Part of a small language model's weights: vocabulary 2048.
Each number is 128 + 24 x the weight over the matrix's rms, rounded and kept within 0 to 255. Layers, rows and columns count from 0. Numbers have three digits each.

# down: layer 2 MLP down (transposed), 512x128, rms 0.0704, rows 232-242, columns 0-127
# up: layer 2 MLP up, 512x128, rms 0.112, rows 233-242, columns 0-127
down232:080095136098150143119129217160156117113183172132087175166120142127180091161090080111089210115077207123159145121123087188124129112159157128139075168162111136172155114108061160117166137149098073135156103110138046037153138180130099113179105129131153150089119139117117132093055132114097151188128106127097161172120154130137085125129095092135086067105090099138183125117145152135135189101110
up233:109157119113139115137131050118138110096121150127126145089106142121172154124131145126123114101081058181154132144135123137129164103178093073090176088135143122151112135120141150161159096155065128112070135123136118183157142136112141120120150112135140087154103135180199071083111143139125114118187153184147138114135087137100122120145124153153126102109146135117101070099136133136133120160122
down233:136097108099127138184141095131086125156132171128124112087139110110061134113164150209113150118119135153151101134175112118120115159164145130136091117067124101125142154162090129116156147138085166119097109153099139079107179126155148117127116132128128159153121162108131130114154085121151180146106154150155132164089132116132103103135138104120121130132169138140077128146119083099147099167121
up234:150142107148076132132114145110160131157107105144099126091142126124168153126111112105135136117106123156143125137096137103122103122100132099123132136130151139100110107100132123135139080094121118117122124140139114157145158125109132138121178135088095106152140116124139122112126164124142100129125109148095094157130135123147171131135098178129177147090137136143099108122158130172134108107135
down234:134150128121124122107133135130180125134131115123124132150135123121134164115171103124109132130103158172109122121088110110118112134096139123141126174119150112123112126159113130132121114127095113101126109121114145131125120121116161122123126147161144101160150115126063147138137141143143120098128084087151132140125189176133153117127104128133124116116159135135122128113132136132154125142120
up235:143154151143100131118109090094106128139122138092150148056167144117126152091135120130118155101150104160149102084093201156145168098120120088091180124156143158163146142129181081178142098184127127120119097137157069146109147127084145127131082141147104127148114110115125124105149146143107112105160165104153080119146111155077132115093158118120136164121105059195153073123100142105153109098147
down235:132106155119116160163104101072140115131137118117135088095182148120112137117143154158136160145124112095162096126131142171136099150121097123111147104193097136165184128127103141151130115190111165042079127141140120144150189151056111103156131106120121143037156126138121126157146160136132097112129108096165143095190117166163115156107137151148150107079110132156119104149059159127135100111165
up236:148117134115132123130163148120159111137099169172118133106132118147091147129161159121121159104096124115103145084129148137149105088143115101093074106120107103164137171155119157130120130136130124131094095092139078212169113131102094160089111104167147136153140103122146116153138150166148093166167082163134110070132139109147090115096130128105129135144105107131147120134135132066119119124096
down236:136134159210111121114137054151103143147119089157158110133179083162099038082180157120143103116203138144096141129170128095100130161127152157140116113181082124158103139127177096137154095070121184129120117111153158118146139117062147127154129128104071097131148116180150161109137188131106136145096096132097106022123160155119179117125226145122123128134078123116150096146104118151080125159182
up237:114105153073124118143085115147117128131130140120162137083185110116073132124102140138075161166142098122126104096108113102119160156129134147123154141152118121134134122147149089102106116085167146135133109147131136170123110101106109118158105127164140135140139130142136149143138137105127114110104115177162138113116115141146164147112144117157101168117114138122123117106111122140122112124166
down237:105129131146197129136142152109158110126141128090100142125054122130120135128137095149115130172112101134105105143102099146089137138132143156157121147121137139096122109135173114116138111135126105138114142141116145131124103138145156093108140121128128176148165135126118103097112140122127083138150137120165135165124136144121151111124101106157117144121132130127102150111148117134155107120124
up238:121152149096111131116124097178100130134125115100124159134149143086088143153112151158120090154168090097156120115134129075138124112129109154138158082143093111139125139134176132150141149143176097129113124135152140139106116104140049092139094103110160147138095191083140121103127112077103118125088188119147140126143121114131178137112121082148121070113136124124088113124126116120136115120170
down238:122138110102084155157129132106111144130141124105144128121144130161132103156122133150101121096102151148112134122122132102142108137128144129134146128106101120162140096130106125136177142129143148145128154105115147125080155108135141136140148122080128150146125142120100145162107128156116099121126093131103129161125136136116130152125124148144127162132146096084132105145121115082114133110103
up239:131112120144097139151131092111139111156101112129155124103148122129103131138137139119151144128105094130136104137137173144141111122096091113077120146139116126156125143148136072122103126136152141130109142138138111155105145138115109127109137120129106146175113131105134116125145148137127128151147152120159106104133104104099142130128133113133129105121131112162124108171103141099113133117148
down239:150102114131127130110108098120124101123115156099162079107123128155142108128161119117134120115140113117118136145141145119131128083111118132151113110129117155129150126150117155105124123114134164114128100129117138133161161130128130127112152125108132134131125122110120105130127161131146128114141142117093153126151105155137108153110147129149146131121158129150111140142120111148118111123157
up240:117078099128110126126118111125144130110100160146120152100161131122140151130152149134128159150134118126173123093123111130122117116156108157125124120138122123148114134104103144130119118144107084140114121142146116170117113124112115092162111123128141104172124124107125106096117171119122120129154141171143149121106120121127152139116146135152132146133124111095127109131137116119132122107145
down240:126087087123167127154134124102102127115106132111127156108118131129126122130151125126138151161116103141153118105105129131136121105152136153121092117155129120144134152101109138137130122125105095131109111136132135155130130124131115088159148136136130130169120124129132119109124176140124116129168131153098147115108112116141124145101118130143114134132160115115103132151125123132140136117157
up241:127175143159137095125149112106140111123149154125105156121112135130151120121212145151154136115124087157116119148128155131112100104160109062139167123096146126132127136117146154136112140164136142127061130119121139135088126153131117141084098103149110113123103138168130100085136129166115128160138112143140087175126154108087104118099149156152124101115099106124079072093139137123144150097105
down241:113150104118105138122145138140118093107137159127119174107100126153092100151072120119138103100151166117095116136130103083119122148154137130162171113127088118139149132142139121101180135098082120147096156122103113104142134131087160100143129136132144167152115108150110108157110176108107163171145139122105154155117197148149094119130120119133127140122113134130114146113115103131152153128125
up242:118145132178091124106121120118132104109118168154114185141119139152146095116137103115163171115095080155142105121132133109141114108173091098127090099100126175165138112150103159188128097136098106116130134099129101151073148132110128140132148101096109107148093152148148101059137156095110138150165152175106097155150131142095137117055129132104129110137137089140116063163129141120128173092118
down242:114112114195118132133135150179095141127087093156140142144131120119145076138071109120103150113119130179111167076092110094103123137182133160156118131166154155131125180122146117196138158102105082147141151158114130144097131130117076108170106120128086116139124135061132102049117174128148166150091164114142099152161129093109103126096135122128094135151131076159099139136157114142097130135117